Weights of a small GPT-style language model, trained from scratch on English Wikipedia: 27.6M parameters.
Each number is 128 + 32 x the weight over its row's rms, rounded and kept within 0 to 255. Layers, rows and columns count from 0. Numbers have three digits each. The size before them is the row's rms in percent of the matrix's.

# layer 5 MLP up, 1280x320, rms 0.11, rows 1189-1266, columns 240-279
104:132127097119132130122097129126118106120180128133121096094175149150075198178173120172130152121105162113112091095118133112
105:107129125097147134117089081146098120132135130164122108111108148137160151177170142106106085127129152095147127126129159133
103:108124127095114169135172115116139111146115116078196113082159120112118120136106101120134152077100091157141158183144115127
098:133165141121060087121118154100131121109171109140194095147115147108164196124112103125131101080148073102153149098130123149
101:116139124148150085103127078162162191111157141128184101146130111091131143123114123153100184132082087144106087108198179150
094:126153095122107172121096195119078097185189125111085138170122148093105132114146178145115151131142148106145158140155111143
103:119094083172141148084075067159126133136091097123129186113160158066137117087102148110086157204117173110100160189133154107
096:092163134173132110106111125157065073158130147104158114107119163165061122099062104145143116117133091145142127149118119119
090:103166105186134140153124114176125154092121169086165137110133104165138135099142086104141083150054200094158156061140102148
084:125103108210166145220119102163141093133125075144143074164106115099128152051150104069133159113164130170139158098067205134
100:088111158120102098089122150099085115095109090136110121144131105131124145101129114122181163138129094135114181134098097152
090:080129167116159076145124133149176118090114081169175141135120108173169126147146128190117089116150092114170158118120144154
100:163176104067091136071136169079144164117108134117121048149100174115119159075082146151153150129049116124085097132078086165
097:065188135088151132168158132195130123103073088171135070099118105157086120131113080137098104105092130137110138136148093114
098:077141081074144157120123072107156160106163138120057144086134092143145167113124091121161176123109184140149126114141151118
105:116084154155090088156157169115123154159168110149108133116100153100187168133134116122188113112146096190120129147169175153
105:126124092160138160141110142185113138123100151109098144116159133070167156142119122130225128101165168127157088187142151135
104:141098109075158128115135122088112168151152065115132142122131120124164089133190144145146172130128144104139134176101127209
097:121135138114091140169155117135118146170083106217095076149125112107145105055159119158065174107093113072133107103087131099
094:165090121172096138070128079160128130071147088138078120142157148135133167120088149128145185113080097149113141125108116119
103:124114188138144104061125106109128134130086146120179112100080111079161100105078163091159120131077094076119129119103123119
102:118103110189107172129084150146165118128120111104110176069187038070114114098152166126149132105106084124140128111107102127
101:143135100185146119137098181191105086115087090127127175122135125061127059092119124133185123108140145119084168159151116094
102:146101097132101125126107132157096088127110235081138136206134101201138101073123181122131095142134121149116099137104150099
099:123132119149047097138144162147178095110078098050087094169118185161114112106098141132109108078108151116108175148110176075
096:160161174086089059124226147067107096166140130119085149100158143167097137191162118182146113149088150152139165111109084162
097:181120107056143104137143102141122100127132103142101136145155113161123141095108078162111081096126114146163088086133147140
100:126118149159162115128162138139192087107104167087111112146110141126108127135218150168090108163153093147140079131152095188
104:125107139114152098152126134109115143096094065138148200162191109142163137101095153163116126147167090087112189103117096119
116:092178094203079088147106145111123094184191152097149166135208188148145128093104115047108146133083071130149090138150148130
113:126131109125103080150148178116135154120161156118178124139118073153101134159150119124123147068150087192137150142151116065
098:067131137120094127169164128152136160133111127086165176137077097073125088080141182140173135144177166163072139184105071143
097:145125138115054158216144135137125024114155082095147124104144067121152175147078120147117122122202126134156147135142109082
097:174156077112133134113129098144166164099099127104102119135104117166092111088122121115150110089119080162109096120134072145
097:157174096133160058064113048122138090072198146121102097166153127151123084194141128058114103136091094123143127139133097094
113:137123090085121114152187122194095065083108153144203126138126077118168098179126145145149109143163105208129106082128156122
100:127093123165122168109128125162075164138097224114107067118162126177151113116066131140148132080091115119122158150148176130
109:153140133155142156091092136158110143106125147153154133163139120084111127125131139141110193142093116156158095120134150114
091:119097137128127053132094086160064156165188107127103126137161103190147096118159151163101123143111066130071148125125138135
099:109097084087065075094107092163129202123124154117093078152109106135142085155128140159102106103180167152186151113176138151
111:128070066113118171165116106149122105109140168156047127110159095170150136146145116134192161120077161055103148099120108132
100:064105160153114109149099138129080129132084116144143147128079124104108088067146145171112130136076168130146167132088129127
093:122119138188107142125135151175136142124131166154102093184193115114139093157085130085078142116183079177134110138190145067
102:107175160121108109117108099072138105068101142150129085140143145095108115096141140170136149107098109130178110155107138115
108:157097144175084156077131118089210080124150165144161128115101125188078133091181120091103094110125074121170096135187116080
100:112163123183085197132145067110138212149157039099084149141189133165139091099165112141090103066089150141136115069166092092
096:155132151116134115145173133094159122157106133135150097105102101130173095155117090172098143115078125113116189104077109157
096:111091131086098166065080144083150102135148159083101112135103098091101134177123118129128152069181143133101138162111138144
102:153168135127160165128156195110140159188163150154104134140176114131123074109116104192105112110111155151124177135161095080
095:158161119126137173129196126147152060121069154077118085162141128125118174104131092132168158073142175108181159103116163138
094:132125145080107121104130077124113121097115121151026146112191100128086120081197135150165168150097106143156146126108120232
096:111124090120131212172098067124095165153152100147122114154055175165121127171156137105109107148151170117136097100094151122
094:196127122109107134102133122093120151120126119169061076164114141192092100143126121103130128121156098133105139109148145111
100:101155112105126103121112070132139150152140150150087077165157125115114100142097095120133135046135129152148170169130160191
088:150129159104128151104134135118086152155191126171099091176133092151169105149082165128121100151144068227174086117212103191
097:193104107129119164118172154155109142127206065171143085143138136126096146120150111066093119155110211123140042095157118127
100:066076137149128129075123130121149124117139086116126147112108110142125113169125142077121113154179179135135154083172147104
099:127153136109088143158137155115174157130110090131127063120088105140061106134114112123156126123096105156119105107138152108
109:102089112094126108111147107119115141100190059130137152134121189097104100142076071069113143163114134139163123088085083081
105:148125082161118140096076070114155075110109117123121087135133086079157113107151188149153128104093164126110097127130139172
095:105103106124138124140127088071108168101155161119215122073130137080118133154139043169150109154121095143088076094122097137
093:179119185151107158111028127161082096086145126210111094133211147194094039125118139146120127096134100139112133085177122070
104:169159144092148085168154146172161132161096111102173134143129121111138163132141097181137102160114102145090125079231143130
100:089187122130125152143130086135199158151178078145073125123085160157065165128136095180123087144107080138142124115147139159
094:143104094179175097170096156116110102170179175143099145126147105119095152084116151114179109054128090168120119151151153139
105:090109085122108136104132180124136147133113137137047138154123145083158129191115093013152125120087164098102117149111180101
098:093128138100136148097119088166160098139152126086160096103090172134130134135136112065157118168076184127177174138104144160
097:110106172129142103096153110212097184148145153157121077147129088128120162182118097114084158059093112141091181128098161136
098:176141077160139143099107120129160114090165116152144122119168162115179192138130130174072181105107081143169183164136139164
099:102134160121150138146171098114167099127179154146117159102128141110123068155173167186082138166084184133087092107087085142
082:183126150129105128115154127173147141072094101077183143112087146145108127176114100119166171058163134130123097130038100172
097:141142101099157112186099188137136122129206155171116099136150156126148088092157114132041157156110113107141119091121151144
097:136146179175187123156126119128122021121130163114157116129132118056108119186184145090071089114126111121117157138113082113
101:157140122115115089099089139128101168159126193128129150116122167112119195157179113145130171111122132083129202116151133167
107:138125146031105105153186135133154129138132055142107137171173124207184077070169101098134153110148115159128141139125185152
107:083163114108136095066105175111121164082115130125163148107108152152074077112100151119127167144107154122115174166078141187
103:127130162115146127098154125206104100148171153103200143128103104202110164116149150124111080133132166138094117079140054163
097:086185123140127123152095108121099125135177182098101174168108067154064174162073169079116098117096192153125119153138168170
# layer 5 MLP down (transposed), 1280x320, rms 0.11, rows 1189-1266, columns 240-279
117:106126118089114150092170146136144113065151164109126115169089128152103092140120149140119120154201119233155124117183164107
104:148093116220217098100104172122065122153089129111143091118062140091122087135141091113199049150079122119156110127169072137
097:162162193114051192100179128194119081131120108089111077116169145154142094116134159126102142105109202152145198150113131157
093:109142132118083143117144122087141128114112166117085175123118102098150073107119142033088173129082138124076114157055149143
091:120081113141129177094134168112117150155104110124087164151168122147139077093141089103070095131149137128141140162084151148
096:161106118099169070108153128156124065098092122134099096135176179128156070105153088146126099173160104111128085135111154115
104:122125110125112149111090122078134176131149036125085020118125139164110146132078132125173207177169166169098123143097089153
095:168117095073123143134145075152148177095134095138141136117170108085155083131160135124198149096139209135094100157097118146
092:081136143101158118117152168059117121156117167136117103173132177137139173138157176137173117103159099159091112148102133146
088:135157108102105066094153142082158155130100145083099163092152216205114108162099116178118120103139091069165124154179123166
103:040117118125180144131119155121149148171120104115137151130084129113171085057106103115127077201193094102119124072074121136
096:117143121159137129167172126132121100115107163178118073100136092116113073144165091141136161157150051144171072149065126178
108:216175116130130085146132091132162108107121109083081093188102115174142167099112160110162120126102135118105122124087201177
101:061112152170161142110130043144141145165153145097137102153160153165094161157161158165152100107113101164163062133152118115
094:208094177090181111102114170115164129146106179105110091164162184152104168151112162084119112174211131097107048112132161119
081:129160145192186123131103108156122128112157151094114151146124121190104096100133183104029058170079095071123132143120093082
093:159155147145117111172146161067098128140168135141112119141161135173117115156162139099125163144094112131106154129093155128
109:154158174142116126173084144128137071148139177170077083115157074103139126105131150182139117141117147101099115155149115095
096:115123169153074096106151133154162064148156135040182122135117119135134016167093104160143129099108194128116142137165129106
097:119119159102109138125119149140187125099175130131063186106141125118196130123116106115110116119145088137162114128134117044
097:194138104135113168231133138095149170123108149168151178058142158172128119164138105152103138122166176215131097089124117141
100:125053126091187165164107176109113117198115103144086162108085083119123127129136130064070137134139162090075144133121111145
099:156104107145076137203172169141065159136171105130133113087123054113144181167138117168077094101141065166069127152167137113
103:123182137150231154205049170089173132153148176111116162131112138144159102143130147109151116126119151059132160149162089123
091:150197164108200152124152085127152116159180141133122169133129132098171144170129101097026138185151108141174115178150113140
100:133077135117081183157175110115097082174142100143114169108152100141154119135106077129133136174192146114116153150083093180
091:104161155214117151159135141171127139075128118102166116125115150120138158127103199137081148135146117136108146133127118063
096:143115122114126088160142051111132120140141147132134091121138182125085110201142088109067181114118127148111113094102143074
105:178147127101152141157110124146125122120134141022153114084119115191079080098168123135197097139132191080137095108143149097
104:143075126105097034125111163143123065158127068117094118088197165161089112104194105141083155191122090127087160142104094082
104:195128149105145155120159166094155086125108175131122138086092101121110138158125103089099106131199174135120146122124134068
101:153062155115144110050117158158098167134138111124069093092088107164096125134109113090095116123163106101169120166160152122
105:118159136155183109117138194091080138116090127150132093160164180120123075149137113100150143175092164116158099102146126125
098:136136133132142111147100080133122151115122164103148093102134169106181113128104196105099125101122153164102124117158130138
096:159128142154101167190112110167125195154102139108131158175147174091094142132108044136080122059139129110159132073106131160
112:156097098171149149105117174123071098136105133128089121148138090136148097140128146130137134121201130132149120161139171165
105:156124130106140105084156102161090143066143114161153233128155130223137113147140109131154088149141131113186162181126126118
100:152129091136125128128124118094112166146131116154026176159168127168067153169126077050106092108175120136117125158161091189
090:109155117067121180134188183138167153106079132144127147107110174102127168153104159127105122159121153113214144136157139143
098:147158084154087124124143153078147138127120145087097101063164154037119111162075130104168101147145093096128172125109144182
111:174124159106157152057076120116134152104118137135219105111117147150123120127169135156103037120156114181149127123168163118
105:121087127138116104103131133100083115062158108115130148116147120096098172079119090155157117097096086138095101106086166104
090:107148106126173147156091098112104127112101107082173134114072119135141150122154099159130119168065164051177133119067109167
105:163131129090173143176108126141131195125138077086109167160143091153118117133117113126123034117117117107141129115135144069
101:119095119081188073110111103113138120059125082091108215110143160150142143141104160126153121161094184123170133154136119178
104:146107124145161228126170143120188110151143053114110159137114101133125142118143156094178105126142137129132115110160167144
096:117136115065116098114186123166130109148142147187140177149135162197116114112156167075147092168088083048189108114155120191
099:117126128176115151132143098123195117164133125121138152137098091178170138119103083105110145182167124088142158095111106114
107:107145145107112120124117117113114151098131089129162139139074145126172097077150185117186062141100119152122214163175135118
103:146130109170105115112179150183056111063100136128149150088159111075149117169108150167147086189145173211146146076130165152
095:156135093167087143158089145168135094140112062122141131155065168141094121101061186115154156091150128107129125082124116091
103:122122100153139083166113137155134149064168157122219130126159091155111116179080126138157184146101111174098139147156162116
085:095145183136165032163091134188142126145150136118163189095154103104155147113130135180151103156083172123145072189125183162
094:128128177169138130108126180161056222121105166133083151168095086134100062137183125128140134157119158146151122170111126104
097:092115141124197049189157114139169104137082084120124063049072148181140123163156112096119119117152076040139119142137154116
101:110106133080108120107143055156128161145096139062183167022117121187122112123120106167097159125100126128135158145144135120
095:158120161105142086158141187120054133167123112141179080155136141121093129083139080160200181135066116110113139186136102133
104:137152100066111148095153168113112130111134150233121102085125113094111096125154108150128131096109127138086062127105107079
108:134098099130152141166115105101176237064163092138130106133071151126105063141063106061070127077157114126099187124102113086
111:125151119090120147173114129154103144156127201102054075146150126102116075121114137154061131066127150101038153102050090129
100:103153140133106119084110110119164134135142097104176178171095111192119160092075129170104111149163072137162123200121177111
097:080114090086174158133092133099133143083082174122172114096121087104163139102159131128165121054090125140145172048080134165
107:131179071054086106151134094128120163128089096177156140131103079142098124164122116121143139123126068152070103048112096178
101:132113073097120110145101175199109128042176106167072131098069140076190083139120162096177137064099138179085130117086144156
092:109128127097174114110161130119132141124121131069100147176117130089178110140113134089047095157126151121136113104093132126
100:100074128183104141157119105102056144087165140183140114082105138106091111106095122111034204063115093138132125160142101101
104:099137088115146117119174098102170093126093157145181146156140101109093093106087192183133137106041137112147132107185116107
100:045102146182042138107130109152165106067145157179077077125141179100122146098161137133120135114095143192157142169179139105
093:084127132142170103126095106086120163227079139109103076158129170157117148173110152211123084227168078154090147107123135113
094:138161078098101136119165067133090152167114112176042073136144160108069152159061146144116193134136133132108134159148111119
102:130185114074134186165111136117188096115102162158141163170104127124147151107120115151090132172131132107151104161126150154
091:106108104132148168078161089124043125132099064132104111134138147093141120144103170124079096118126089144120131169132116118
090:124129109129054170141162151120135196210115135157095160169166167142091160124101144133144173144158098143080137060144177127
108:142175132173120096145129061088104144142187162136122135113137101101125136093126115130190130100149184121172152157145075180
104:143150108134196092100093080085151123136126100137066129124081168125115115143111131113135167163111178129111091130084160103
107:086224170096161124087143180105102188121138140149140127112106211122083111070083128103145141133097120097118192135113172116
103:087141149160162187084155131162147114173145160138210099185193147154156103063121150097205153140089113125129163122126096087
102:051134115138177120134115168127128161113094134153162163141045172139155067145110145107172095137160164154060176120071102154